Each number is 128 + 32 x the weight over its row's rms, rounded and kept within 0 to 255. Layers, rows and columns count from 0. Numbers have three digits each. The size before them is the row's rms in percent of the matrix's.

# layer 4 MLP down (transposed), 1344x512, rms 0.0782, rows 727-763, columns 256-383
102:104152097163130147176165115120121076121153090138131175087135128102149090133124105047145113117148139161104133168153145097117139143075174119194165081124169157116139101170100081133121091175076136146110132146073164106127129088171161186127080112107097126180172148175149077093144103189129159146104097136104143160125125064164082102131165166119105080127113118106112121111125140117157149099152
101:083134151131138111127102180108100098097102130110076170118113104137157142123109152193134088139123097081075151153139192123179137111118117168109113116165102095125181136144138122165145156071161139140114134109114096082126118134091122112135162118123136162156135157167130190123137175151082098153107092139090146165110155142156154191154115133116015107147144121119140199171158149117135100131110
101:131136145142055144153131133121171179124102186139148137124147133136149047085058161100083113175142183127168135112155091152158138096136136217144092134095144128116124149137161133099147125121121139149105107108162140076128181085157156180147123091107107148131175094111138201143146146110133119152185149148143126113178143083097121133173146180146082158146114138127096108112111132101121123179142
103:102108113140119121161114093102118125111183153150137103050079043153163130128050083145102107097094153164109162120135068117141166138098115175092089172143190101108112101164095149102119117142147136117099112154126156119126135133150127150095162103073144076137171113188119169097183134145082115172085141102107154094100118099114080091150123129178146128164163151129108124162092110206116188148174
103:085175143092145072108170136142172165104128159138212166048123151162032089117119116037103129138090154131148145131193135123190097135119138140125172143162151095174194141097123152101146125159120122123134122130076093161137090140095156102102107143176127094177103134113135067106096121153152062156125167080187096189098153139181078128113109120111126103143134110110137070132165135163059107142094
100:099077135093100130131125077083131104131144146164116166168061170145148165132138067183135087158100109149091095159105143124164122160138091124074112087112178082082141140177123132139083189083122059127109088174127154148116100155099100090103118124115142113149098092145154150150144102109123075110173165143073149165097095131169100181144130114172167124096095104127130101144087155175085069114151
103:154114116166130173069079126128132079077169154118176131160154103148205091180133113129108139102087151159153156067120140111112143149168134114115096095106166095135115122087120117119132051142166177066131154155150131173122110125153133127152136162137056117143112117096120114183123156092112145201172147130161132087106110121065133085127114108165112135111092068127159128158150146124146136154075
099:131118124122135128167084133135081137136131079135096123073132151063150098183151118079111139071169102124097087053136106150144104120153102132162134175124106127082086126128107095128166125093131128114169073102067127119180128179140130144137173157171176103099149144091112101116142093085148122167110156126084167138147130100132134059093132099121143132077110119146075089162148166117135167124086
102:138110112152072104099207161099139116139141080069077137133085145153153106148094091124153121077083062182128129164145162084084127155149106141134118138141149074098113080119130108095190140177087114061147161111064103099094187113098116108077103090108127127165120156073110187154117073164117131187120185054137040081139148102124082161159142090138122162101169184180163157126099107090139142095125
103:135159134101163117103166114117134110149090074106126108101136165111096153138080192196111150173154120132072132146123087109079191167134206101120111130092190105178175130110110140167203150148182158179166132076152147103144077114115072166111139150068122133109124123065160105134182130117128150110112133110149046155129143134187129121145149135095051119077174148135095099102124113093156115148181
101:160113127154183129158190086059128122104159168167126167131129103084151173051159136147131138095138172197164154121133123107127136108088125135149095123120131180114104144128113116181107145128111127162153118157117179162132072150240165093116098107110110095151128120123112162126110159137109144156099154124147120188092103142118087119096134134131178139137151183143169176120155103111140131134160
104:083072161084107189123110101082111195157097207084111054107144170141135090125085139111102151122138178131191146093147124114153124086165143086103128204189137139116113095138114153146125087141106059163116135167065116125195141128097143180136179109074140172132074120130119178089117119093166160136126132087104123057097138146054131075133089079109144094079122130119117190125093107127122118108111
106:140181135146141145148106105154131054168133128137155107112098116118150117116148178158138192169140094123123166145133132077092124119120078142162163153125052164107108161111135157171086114123148114132106150118146139129145147126128133116125118129185132097133120134099082127131091111150120193138086141141126103122086081107114117162130085145142120186158142153118199105120093130137117171101130
101:113175129193150121078130137090104139131138103144116083162114143052121096072125121103191085168142116145136117108171107161135145104119117129085172117174165223040146151144092176081137128152176168098152103150069073179158125123143106083091129141104123153133125158125173100113150098128183121164166146092051126097090059116157129104116100112144138087172122145168145169157090051126126139172145
100:128103085143135137162115101164058140105132123152140141160150135195102125124088109172104113136185170099149119190114092119181119050173195163116140106152100167066146167144136124094160141178168214124114103155141132115108082100132108125128119129169089144135098124099111149139127111083197128131149150102175097049140133126123127084168139129116119113077089145084099102181080123126170139175138
100:147111134115139128115139092077134113139080161131145135128130054156128184140080147172140071132103070179104180119108100131131111147112089119118084094197113152067155120132125146128139114129130161141125150109116170146178086108080056157195129149108109111089147174150123162142173120116135191189145153113153201100163181216156092154074132119129166145164159118225119106160143180052118155130168
102:143156101111187077120133125178207104152091148096085105151079116102076152162114064150149165133063103082093165214169124159112120046119144097100103135127150172123095167117156116110108144164143180108142180118138113124102135141126142133091086111201113187095149083060107120085108192123089102167120155101142117114146119166107108045120125109135114145166153128131175135153142159121124050132125
099:108116119172147072094088079130114150059166101124145140160082090157183157093166147190168140144113121093119136071133107158110115165180077110136177125057136104136096101145172136103190149066144147118126119134171153076131160109110063122132174125156191169100089128103155123138127105156156089123138131108111108132162171166140140104125160122112194147096081118121112094195111089167178096107151
096:101106132098125139156134160113061140072110149115168162108112110180100145121134146103102141135074109182145119137170160155185157142124140123100155151113140157143093131105120124128126166116085119179224106095156176088111115142164166125116119168116145106111137095128051086134172117155137155147088143113109084129106137128124105141112095134132089070096120186129141114157111113142126105045184
098:149054208098158162136138141062124135180143090172086136119076119114156095090130124072126179127160177148148128136103123088091190160192132127120114116067144075103106116135087144161174132148093153136152149154149077110113099115110127149147190148106129141140150122109134142144181058117113095174124071131134088091142101160127161135114148097151102175115141120124128118086124175112122175132172
102:141102132097157175065148143199113119119165126188131159077095166142174153152121197134138085122143138119178105110129063165177112150068081127106171165132089115100129181138117156135132065150140092081182094079137173121075122107136129156166093146112093131120142190129111111125144137167157120128138114062106149093148118182140062184154141122117129124175161134125111197125142148098169147081138
098:137133166159102127132099173179118183059177146134104173159122158117139108109107120140124140160133148133097097115109121169127127138127096129123150144128147126086126131068124116082134094138134098106137137100156185178116153224157100118051138123162126109145156139138122148119134163076156051100128122116147164123087131101200123139154100124128096107093147125142147124123127110159130139154044
104:104173120112127113158089124063089089143108130103128102140079157100121092137153109117116095108091110096142151047136145132121142175123151109157148175121154105135126137191194137101073043095123174159125060140140127069153142125168075147053124154128138161146102148077186133098129118146117113073080147159163162102105079149131171141210096141153143112136162153144142074134110136120073131085116
100:139157118102120150121167091152152139136145124063095111078120109161178156124115094124102121138164153091122159128175083069176147115116103118100073138080157075095099122167147136172108115108093103138120139089135089120148124118131161133093148171153084154144160146132157144089106202103197168091154176145071178132140064143117190093139160137108071104148151133061188150150163164103139196118172
099:134070133135111125200146127117163139169163134078147172082137142108070084108121125095122135135076136054173160152088110138104131175115142167131111138149051164138092162097059110155162134104111112104158214118201103167123111058166128130080099128104172128177073072162146108135090198185127120117159124167161131149123125174164146087167136140081111148133152046189119112117136133144093131152100
100:139138173149119157113139138131126082117162128119136127151122076122122190141088086111156163162116151158126116109091133165080110111124170100184115141120154103141165163080156119113072144121126170088163130096110085195168138069109108203131149175145144138104112141195131112114116120153204088077130162113113155165141086132129132081166140143199074148104166124172116144089137078097097148063146
101:044173163137124139153129124096134150117148152154151138103082149108107131154137058123161075105187147123131114195116078153076158151141111130115125210141132135098127151109124185136134118137129041094104098116115160126181148122159152135145159123076161110133106106150087081149137155116123135107131131164183057187167119148090099118073117168098089198093104130161101156048098112163133135135155
101:116102095171121142141137123077104114139153134157069162098101111144106140132146183179141160131148139158114124147145058086123144092158106169143143108123084078110136133142130111200082074160071176129137046206136060066158133130121152126159118201136130122196207076111157078082134100141092126187118142108091172129141105126104167103176130103099140108095159131087140144098121112106117125166188
100:147093187071160143114108108112159126101120092155124082149153118114110147137095099097103124131110096117103120140123138062076112137156161158139099178135159065053102130111149181134165101102090079146091140104152141086129135173103150149081092174153065078129161120126087077168075130132097095062116110120109198115150164127134166153080121139146163096122147170091105090125124170088139082176116
104:113102163093120181116123058139140100141141091112077140139144170150132155127155110122138121133117062138055114098151094130115181152118116103131196113119105144134126110137124208126144076183142146100129133082176160081156131129141171075208131157140054139128086108182091088117112100087128066110089129097093149136116141121150166102122089134177130147121101170151143101099086090167133115086119
102:111132093147144094162125051084125116118111105098145135082103134143173142146016122140066128150114164132107178132187105182111139135104146097151145141104133162131144122093134050143171123149105155170079084122158136143120161090118092144093193144128181154156133119086103158137113124163139107132048136112173147103135061116169203082137190137126145162132204132153146082066197171046139118042087
096:123086107138133163156119182119104140114079165148140126186171088138135108151156171175104169115103090128153081106113155161122144149161127141102084133122108168104222155083112112137134177141158195151064149156076163140087153130141160167122105096151095108120125112088096114141112126130102159090133114087210152145151174172098116112128160078148155122126140123183150173123095092115135161104197
104:180170140150150090142103132139221161151117174174155132175176136140101113075102141119101148157112134152172090155140186155142181100135160112159129105132124142127105108132150155120150065109157190216204187138152127107140131082086095102085147116192115103138162114175161160149172139132144175153170102100097105117019141145134094167125075107099117164162130201100170177140111139154109125110163
095:153151135117115136119124111162154165096174112112079144195105037078129136151182129134178171099132113095165084147121154121131077114177202104128110153152181117146107159168164155126116129106110109148049086139125106154171148142113141108109095126117068166179180158167088113094123111127084187105073151127188130085111149150147105144167112129090156140115143147192025154121100147097155151121117
107:152110116124121150103105091114173153105133155131112100101114117159112133108199086140090071093087124134173133151126131112125127118116119110143128152166173107127111170154170106108130149066160166123147120088163142153128095103060136171158142049105086168155125118165176111116133098081094097144194116169154132185157119123143157176155092133152145139112071136128131140101188166116137189099099
101:085111121161143094094088138124101067080107149177169172116176070130107129108149132111096113130167109130135154141170026152133158120178122115169061138193093130154088125091131101146180083162067161058124120111142128189117161091152067128127094138050116101143077131114136168134074134067189136141063129168169127102149164170136180106172134117109135192154127105169081098133115085115110103170115
101:093128135078097128106147120086111088123141118181095156153121160158075124099148195125164099143092141114118124119070204151115132143028155052177139083133116075096121134151099133168090090123132137107151171170138138103142061112119125163091106147138156119141169095100124109125181103130098171117135080119155112122137097121101168221055107081061172167149075199134128133211158116134169124154138
# layer 4 MLP gate, 1344x512, rms 0.0511, rows 728-763, columns 256-383
098:086151105113174151144166075169173114148107160110160177098127140118073159102176085135113164152150118134117158119078098156096054133098133136102129112140148131078107092094142151081105111156118103127155141124128181112122117128186152163107135127168175166107121137199089161163135158143137115108115182133160153102132188101090112072118125120112118075122101195135105124121137127098114121071121
102:167147161147123105149154161089106114128126092136088134139145148072183125117125096119144069092134159092100061156098109091167099140157145134175129109103179156101150060124099176155141116061110108047134108190098160135115124172102132149187225153129131149122160146115190172123203106106149144108068152141118115134166109145146141199116088131101116140154146144128165129128163104125152109151079
108:085070121091102111174131121112118129153100086188097128178126098104153147081147092179135088123126112125097141110119159132107141094082122118095110117155123102103145161083139143147153194164130134095103129135146122104149096158154166144102108162141118142202194187112050115060203112133143145107124115103057123131088179155121089163083102127172100126112130121138114149128139152085078118164142
107:113120129096139127084141107063191127096183127084097181160136085083104134129125098152135113124096131124136082122094129116151120121099059110079125113195140154108145164162107132115123150129137149139137126127163169141102086128122050146144153090126104081112201111106103153109133082135132108130120128122083081191107160151153138071125127132132102151104076128173132112170141089125087125101140
097:191098139127122189135105157107143162152115121117166135108125100122139063091141129105125087196114087123105126149159094136075102163165135124096128104155190104102133106140131134139095189175087101104138137127070198115120125125074128214108114127109095111219105127158113102105149132170151118082144168135177187092145141138148157099134134127129124170101123069133201079113103133119171095153170
102:097106128146101142178183060134139159175151127086137142127163113114114167112134114131089108103119127106042096206114123157107099060115113112086118123151113088092159152127163120122132120170101124122171102165160141155101125164184141124155133082210190112158167168114061138096129171131136122138156122115130117125133102132123137172173118122097178161173176091173156118038106102161131122106195
090:059078090117115092130126164065171085137105113151113145167167151192081081070156089137123088050126126080060107188141134087139093153129129154107122127143167115136148127135085161118100154175129131151146121139152087084118106162151164114147153185093180133118153163108125112070136123177113149062167161094181083183110072142134135102143159143123172120128132124118133114185132063136099096162137
099:207154143077123164137202127151111201143114139098136131154130089086121120167140152155116117178105168088151185115165097134150108089073146095113093142073150127181137122116151141176180080088134132114098175162178191165133072124108118094112133102158128108120111102099089098170129154141119160158170142156155162124140128100162146163080173092129148120140092136167152106154127137106113136114135
102:076153100121117147152099130100111177123133182124093158117113125177134103089174044107117148133117108080153112149148109122166067120161095087141149146175182195133144108145118137139157098106093036138154162139129163123130165179136131079193076102124128156119113151106099132125115155152128086137118095127106135153144176127150105105094102149131094105101138073145150123135147114113073135069157
097:149133132146158117169155134110101135093112142157125136101108113156113098166093049146182111191140117123160123149122114102162145120141128136134129119129135162143161119169135163097113096127183143164056104142077077139084104138138142167129172134120151102140178141146099112111094173083111161159130112154118148125098067099051121133088157123131126098054157140116082126079099118085108094153130
105:139105171116153115183184127187110168125128111148100102105122098085150091084125122111122105128163151157141116102119102091146132123098130164131137159166151170161148087100113120111150228067103105116177119101146113128171161142076135112208070151135128178141157126162096119067173106133095099118170131154185070140105112133140102112167144091162145095082127209127106116058145185113076107178139
112:145140127117128143080102139113088133169152112070101065100160148123169119107159092147136138080156139079127104138115129087081185169147129153157184115162144159064106180085123135148125151046069127097160161105136163164123133121086151133093118112164128115098150113087068167177065126089141120139133255120141119113082149136095127109048160165126117158135148076125088076128179120136154128099172
098:061096114142122152156136124110172135148141134185101189105159135148147134083143151117106078083127156127157131172126135193162125134152148159093120118123128113222191108171103148125095079180152118140113179108144043095096104138117139133122122140128154086132025162083109175088150130146110108080083144119127130130083118146108111100161117101088123124100139128156050119094159145074120072147092
101:196136151157133121173096113144095155114115094137086106078132144164170201130149116136153157126136129147112108159127160107109157057153124164118135055150136086123133107084169080129174113106156132103078156140111102103180210094064092097155148069167121110184093163085110168180133171108057147098149106067167138133148122169166113127172110174119135096122082142004156151123106069087124117138124
099:153128112081112088099118122135138134177165140135140204129133141222079099126117165084129144116162093141153157092130135122115173130191122095092086107073155217101087112099158144131125147140137132149125106143050149103167149063088116131154124151024113118089138130104209127181137102125049141122134162151174191098121135113122117136106083122146164194107133122150136081114111125143102129106171
099:180126121101155116128150092174117100135139161103127157116095103134110119136129148115178134091102110139150127070105155128134197124146123121059150120115097149129110145134129196155130119142163082103115125176173169132125115129083112070097097104139092138085096109133116124122129131185133099153180084163097116147144097164142115146147091100112095094158118116161216150108162067098161121104106
097:098138155153091167067141073166168176116125096103164097114102133152084171061089123198180115165146162084091088075150093161131124095118105102167161101089070120108116111114123085020134112184159109092097123141098149112126115170151104166091158160100125117193161122147170142123109124106155067123136145041111134130144158093120102164093148089093153142111110139051139150169109103073104090119129
099:127169149127105092111110160102191115182106124133140105109127142118231103115070151188091067091131193133121128140145148059125180116139151196105125221148098135143121062090130099191104131078113111142117147137125128145065148119153126180096107121097142084140169130135146095090154158137116033090142152137140090163134153158147165156161237092147139158097097117135106138168148103123076098097121
099:132133122113145106139189128147129110147150165162187129170141163129157128169105149129157143123150157065193142093096099147159156117148167093150101183061145143163113082122142055067132132106135055154117104134133107158092145141088090153043137113099126107113147141019096082087207152134165114075055149156158095078049190138109148147122075157150141153070150121102103118119096110162147161122114
104:125152148105094087136137130162155078147167177183109094139149127073148171124077110089167174087029107136093090106140156135130082171075124088175165152135077184107124168095164130160160128199132139134129076145095144113163146102112172060113157214063132100197143152095149127139119064168164090130187078128127229120168152200122162134110167168088125179171103145165207157153079149130148058133141
094:147167105141176108110192110114044176157129100187139108070121136117121046195170147157123139112097094124079116102149085153113142091174181135084185119159196068131146108122128114081167120089121149161136199173157118180115115193101138074115113168119129135158128174129158151106117178142098112165112143125146139144132128116175115120120097103135126079153085206152121124127154150168200136135118
098:163117133140175086192102111155095058103138148080143141113113169134128083045136129121087153144182085136075135119155130117118105119090084186154065152146080130130105144128156122128141118168100127151112107113101097098194128099113149161125094114063117127132162132158124086127095150131123140140099137098117118082141102176171150093133130132107069117085110136119119158116076106116138133102135
106:058134134135133128180112145126100058095125139129130131153124125117130096143140106125105153121134087127087096146153199104162160141112181098163144085137125062037071108121137091146134113172074135105134090078069135106116142109119142070121129162156136110118126134119129169086112136133108142116065196127153116137154131112116139126048060121112095058120134072121146166112136121111105139098150
091:111118101113078120116120155129146139080096094074107175118073096110120144129151141088102135151177127117124134178134115162146093125117076116077083134120104090129066174127131116150098124145150113171163099098179140097147125059138076151094158058123116161109128109100163172118119152129077072167060092083102121144164078095119110090207087104095123135121121117189153116056073175112206145148171
096:087097116104095148176143139132162095108129129159105170141136146081104062120090127178187154121139186113086114169105155193087118091110092092147108135148093128157139078095180109151171115117112129151099062112126096156147096157181135105134106133145123082151134140081086106152101136131053115135186126145088044095156141110117119162100040090068123098100113155094146112175126098058057114100155
096:138097110128113091090063152077095139117159117179130124166112163111139125123142092077126100136151131098097133106225136182150177112112148132070168132109142138114127104167105161134131117080154118061149064226121114091106120096174119158168155112139088083079158119094093163169110107096158111066169120088112120090099089158122179131173111145117089182121124138164067128099083125119074189086098
104:189086101093116155112152127119116100131143113154162116089103143156141107133084122141144082152118143090140133129165130161111114157133188114121158180123141237093092093148092098124116122083112087081150112134078150139124097158169216079157179068143158082136049173070147181174121174141127166126143074137158130120122149163132093080130142114138129097156137110149173114107100145119136147134087
098:083160066102145132136190152141102149173126138111157085109164164121084068118131101107119049100144170125071129129072099110142131123094102113094204134158110127137099160138131124201143112145080144125157075130112106105103156170132104117135124129067108106106156179089161112143108152106124146105091086102141119171099115159169102168122187116133147156093110150089112135123118099148151093109118
103:151145156137098153098110127158122105145185088220127181134143148115155149114159144085180164169125106104107103113141095138163097108154150169144160127115143145165092169142169137144123131098103112141136191102111156138126108175181121162144113204091099131124120122131140165159115137108149098058087164143094157108153125126100101150101159112155142119213101167078126157129191127134119131135126
106:108211105098165188147146122135087119130080102147035156084139133140065049186102090130142132131099195090112089109106091046153149073132061131131098132122103147140117062144114146127206140115102124084107113078165119085107150132119092156186103163185155106176135108184118146177149113082109134190126157086121098097084094119074152137147145163129110107140091127091144102172038077164078130158162
100:151098124100128078152146084178138086141086156120165132140128129122149107111095104163167120158135120140154106151091129101094114113082126152095127153117113143107122091168179135144154137109078077107138140084161089125126182103128115135166136121089148125128103136177153121124130099143118091133180084136065055194162119114065188085121128187126172174160046080102112110105158177187129150255123
102:136096186132083156122115137128099130192199108059110142073121159177123110135140089157167129159136114196125136130127074104116124169102128077174100150109145127146121080120128115095140193064093140150146111159138136133085129114153161015093057127164132162106110136141118085141150136122133179148165118157174083123105214108100116109114162116148113116068148089121122143125149087088129113122128
094:116145049135112170153169127094117153152090134125132119107147166082171191141187105175155164119139090116128124123078096109062075126132132145074121111161175195151091162118084079101093151100148146165079139119150129090123179117162132143089154127111105137159137142139125152128141112141081107130132126148206113124134136119082128095132120097125118130107143135159134131144125154070082105108145
105:105120171110105143142150168161113130171131128121141108116117153168151170089131122137122152167136107106170077140116071195110088098115125133189152178131119133148141083096080146161088175153172114129109120148162144163164126044115112138095120163153181132165191116155242119175202215135098121106091111151129104155140096080178144117119113129131092109071117177084070132150130104127127152057185
101:189154123175136123089102084141136124131135137149124121150149160102158128087177126142138107094123133125149134132102080163145155109119122125176102147154150137112123160124149107119135103109131093084076125142165129112142105143153115186102088140140112148126137110149108071105141161130145096142071074136145102131150115150146112089107133139118163071106131067172129129069129100127111081078153
098:087133142153126154119112096093154138147057208143198111139126125092081105064127060095054104113167140128176112139144096121144091115119119104100166179157136125122176131155151114133157106139135125118137108192147126121155129110128081105162145185114129073141122142123170154146123147059166132092156116126143111139176102124141132156188168099135111135060129120153134122131105106104098119148154
# layer 4 MLP up, 1344x512, rms 0.0519, rows 728-763, columns 256-383
100:133097136135182130117128099101151102104084118121160125196185143116116132115135176135183174111090151107130094195101143093190091075133137102128169091145103164120159136144151176086198063126078139173186101130128157148131151099079124186105133072150183136116103163144079085154140158137100140117117126149154158076085147135140138105056104147121127130147136135085068116138158119185205149126114
097:104129081135160136097123113166089113152122141144171110088108081095128095164105123146104126130139125127134109124207107083099138117086162109078098101165126204135190122108201112170102155129156106156137169129129178087150138103125118130170087097156120145197112101118142126104098114130105122134120132109182113052104152145150146134169116090093148115158178183087125154124148200139172121139201
104:034127098181130131129141129108123113157116168131094133156136120132133153109113133120132143123134077069123144137113116170112158129124121093148081188123172105114116107108158104158118121127113142089115114077176151083122089151209137185127132086144109152128123103108114125081229194136157118186137168099175133185084111167140132105129123132151148092122187155138125112099074143064183104136151
103:074074129175170096083147123098150181092069111054066145141139089081110095149128059105145102089151134144192121099141113146130089144122047133114151122171139164119085119109136131142091129092074092125114125116089110135121087070154103152157183134106099109118187104027162156119143111143110090167143149140137067135130194134165191099056134166132137091112124131158113131169157113112109118149072
105:095181132176160128107129124135089079124142110164131136104101114160150178099132148140110097098196132141154121110093106110154133108068104210103110123102138182083150145064198094181136114143146141122110176105167118123137111094126158114139155168141123087115166142203122167167126114165191123105140127101125163102097123188082078132087156114111162140130133159165129143162182160139077157132083
095:154137121137126122112118093146159169130165136106164139173076148138095083118101137123129132091111167089124182106087155113074103152069165190095071172140148119160118137110096134170137116135165131115150155083120102107095109123096169095193145124080145115116090113099161123139190116166189061204130131149102186115140141145113072118112124107128118135097134210070084104109166156118105135120096
095:147091171092180111156177090150096169141080120115096108138232124137143145098171118078081162091201097178138150120186130084168154149122137115134090184139082214118086149074183109118098061178101171114112099120085101104137164107099155120083193152094110133115108110143080098158135085140158205136121099113132140097078131100168130165099109182124165141129182127127136094125097147139123119129115
102:204128134101146105138158224177094135144172157109149093090105171130120141119097143110159149150129109166158120100129108132060130119060119138147089170124143103190166144099082137151178112121095068091149158053142128126151068142132144133174171133111153153120118124116123116137108147160109116153170131130135122068131134146115091161038218098166110117067110142164126140162162096108163104160164
103:167115104103086179134097153129079159133158121130191139128119052135157114089054096137155144097150135086158141169113114129159200111100145064113108104142104094147130152164132148156215127057080112102135164076102091031064142112145132168174098095139084110133171118125101143095142112113094149113046113148093138079124063099133125209101164213101160105101170107099153111119150073188193134143120
098:113083093165127080171131117068127100163170136132080166136093115099186167217118107091125129149152176111073115068156146164135117171155109059130121099091122137128163140104134108155090114147120134125126158120116108134127132135085087143093144160152050149124145069119154178141139109161181144143158161105125150109160120114034195128147103096169145121125146126185153181115206143159113092144075
102:127149101148082142141103119189149098142118138091202133177134123123132133201151163150123130179089122105149140098109080121158123100128147102083063145130116178105116098091158183142131084160148134117104101170116152073107145162155129167124165187066135156104074132077102157139148115145144165094127051151153172164150102046054199132114054115116094177137106178171103111146097130054136178118114
109:107115144099116193066123136157094108145147153139099082129149127133150079097151130152129149124134151105084108187111119096074166127099154091171158116163149146115122137140121150150127123039119123094147151052133136129112112148095153148076121118146159127106115089147097123133091110112141103113109197193131111064060134132148157078051176172093096107134127096112109096139149169134106125104116
097:156155186019155112093148142110083113112166132127132128115057088143095149171122125165154128158113125116167069121109151076101161129097148065124164163095111113087098133099181155155119118134067151129086096166142114134128102150103142162147086099125169160163147169186101112139078168135097154123151124094140185151205103054149144159125139067106180102145131153144111130145130126086129176117232
096:114119173120155217111094125149045163140226158135126115154113111113154101118128123112149122141096180118133068133140101126151136139176171110166138172167155045111180180132193106153164136183150131148140133065083100186176119102113157093079162088138113130166146167150075156175119094150057125104132127164144180117145175139097094140204170096161076119127137121079119120134119156046142086121142
099:161137148130103107092116107126154119081133131141156169129117139093110183153121173132135151158084172138111160145146157127136186116104107099086123129110134081088158117117097144155149112108105157132139063178152160136083166096127136157148127119126104116146128152108130084128124143182134109162149149165122063114070085132093124139131125155177109180151100167134187093205120152130090111117157
101:106121162164101129081159157132157137106132107173165156127133178139123139110145094185128156156142132156101050179161127175129103130126099104147062184177126050166107138097123103196144139071107110150132112123104080167131110096131139138132120170094140134147204116113134203115111151125068137140170128126179162124131139131109125125125102186180079170180119188117109160141162159160141136147119
097:117093164107134165158136068122127161143100135117088152126139142126171143081079150135149173181188123170096118144086152156106134063157117169150132126109133109152164122125108102074102145159157146130065108117082110132132126134140084121104157121193152086192092158115096103107120110104171100133105123130130159094141148104127167073104091099100128151138120160052143142114135098136094112164096
094:144125093154139173166080113106126148123126104132178141118066103156060172085088077157137133123151048142079192170122168179131154161161159144105163127142111188121124165119085221136166115076083126104183101112119162148123157157134055093083142102119114140080125115146167148173151158136098191144092116136102181158150113124117072094150116070168151089158066152090060154176119132102154158132110
100:132145173165144132134117079140111119093130172107141117087115058116081127083154101117115119178112147120117142105115156137180108141102126130155132062137086150082149149089119120145088169151175186119143159113100175064120140120147094113166133150157188154100103086143125170126093152142054174112195102079141108085154194054172096183091191178108078123118132180191160081149155156118081074103151
105:135086138106154107162090104138117065074124096093155106152167097171065095176138101151137149167095160121167155085011122080112198056129172071134073131162187144164165122208134096128123152099148147145060099104115084170111136164124123130120120096149068124152168122096135159108091150156084142078102151128143079115164086211189151136170122157103094107088155153157132086121154127115153163113102
092:098073169161160117176118196183152127121183129188092093139190123116080079120123095140111093144106107149131171115111115150111139120136146200109110133152149148096060097101084139124105100123135110118098134178152114162140140145092121055160135131112117090082158144142088097124183135114154135132106125153110095155123095113119116102133105094209122122118094124084118169136159109123097081119128
108:122140196103149131104064135112173073152197113144172123117114137173075190151142164135118193102166137147187069085173155086096169096127130071123118120122172097103143179085095124155145129111131148149169116145128142098076113086148190164145100122151128079126118096120136108079076131080075128127109125150101102103147113111098114098126152157107190150154178112113128134121112157123114160101154
102:145089143150103129145123220073109140130099100123116118046080122168124147146131121174107044146195140164162187112149084096123140116101144144114152101199117122168161118143097199143079123094061202129126138165063142175103114086146143122149101124111084074122123123182138120081130154169154141145134101165093144132173082140076106138106154116167126133180115146153164147084131132108141128163114
095:166100174166146068100106193176121146073171097160138136145138139106079129188126111122190142029063111113069105163143130160181122113142124089109128166107134095170096146161141120094158102169097125156116112122151132118178113137179084085127143143050113112128140129155118127145136136133107172153153092100132115152108101106159087108143108124150142099167155138089188192168081102101164155141171
096:145137140096108119057131115107124173098098130101173133086174089194118127163122174053057145178179125117113173058185148103140085127194105194100137170149171140124090168143135119128178144153135159112168157161106157069152158195091111108146106093078148163112122147188120139129122122119162160104127124109104129171113176121088103075182149104202136204223080094128124105129136141132109132127129
098:100094087117121140183199128153153093146146135154130092128056142144152133135168125105117093137125107100123054134138091164132195179105104193140091120147180131180101139084136162128119156145135080156087091105095115169089100096144180109198082105174177152171144138112173121167106070145091188128062087064142087108145127129141175060179135150124086123163105121114077153119136167116154141114147
101:173162158107091111128185199128121138140153143154162151171142094121088155134126128184131151125199106154178147134135145075133146130114151134069142116154136106187107119102114165167143114080126158134205154097171112142086141157175140157125114073177138103056175156053128127099122156101115114155148120173113172147183087164062136116090157145160146139120132125154132062081154157112087118117123
101:134102095157112108147152139073084132150091070123121115156082105136127119136111100147125062166149154165109128092175105112120162085126128114138089152121163133119144110139081078135119072138156115075133080149152116133112075101112125203131095139124126150102095060122103133173130080105091159154135127102131152144122166143121143156121066168170135105167090065130153154096122169091123175124122
104:125156093141160200033074120113123089145095147138102180123067111169111167111130121124085121138140095237172100143134090156181087218131122136144167093151090118178116172120077137098100094169156139064118111140144055115186143154123103132090157132118172115130130143107138119039122106117111163135127109152122094060115137140151143099076177125142123110120132116124166141160142049101137130135185
101:112107101069109102107140123124128172098099138155098166146095115139181089169164094138171141162111187158091127108149116139045126088182098133119123127083129090168114136128173108083189161125071133190134165123125205066051167166088117175175148109161207107186127121133101112121116150115128096091098163080131153166095152101058091109136106086151157136153220163139117102131110110154110179093185
094:112159125103105118093085157077141153163206145106079124127151169079127159146154148126142163146097130129103162117161108110170107135101157101191072147138088188137111130200155113151117117116110141121190116177161142098085143160123119145106173133164125162188078148130059134144128148117073097108146124097103140162078166137164147168114140075139129140138148072123125146136099158114158156117116
105:123174068185118133112150095159171132060152179155058145187114139091104057143166119161120195155138143080179101132093104105142095140150116192152109120126162080161124112096125144160109114158167062143149147177133159125154186106128094120156105130135164063132126156081101100183129136101104141131097101154143157109148145144110143188124155125172154200141128187175135099078143141097121129083166
093:206170163121117091058113073153085150195130128170133151136181117091165055153149133155101123095072166134164106147109113110161175145126149137149130136078119098124126050123158104156134156133112143176108133134093150137142111126075038133189050103093160095105139091120096111092105118121120102068150168108135124072179115123118145170127142154125195140110158152078132156116103155092143142147089
107:175151091161122144158064102084130141101093064107109084123196184137082104164172136088147128138123104115139104137140166101123125093110137183142121115170157147066150062124193159107057066102109083157140135132180130091165092076062178125106096108135103111126123114158151138140124162142200156137099110149133138101151106089160124126196080165074141150120140151128138079086062106164165144104127
100:145053141136171121104143137132155094155160169119169150183086127182132153138148174132148115113139147169107164132083138118172156150131118180117188081096118128098112097129100086122104057170111142158123134139153096114114153129116101087098174119127128100139130165036127142152067073129156117147118128154143110111149154160085074172120149115161143097138186108162122145142125123124135040100056
103:145123163136086055113178129107117126162114104119173130091120180155125148118072147168189132080118114131085105082100151097127088176147136122143145150123139084141095137095097079109143177084150138185091114125138154121130080115094206135053147123154144123141134078155120060092115122188102139082129099108087158109102077160138095081146147117121107186167103131132148127104157105149154157090147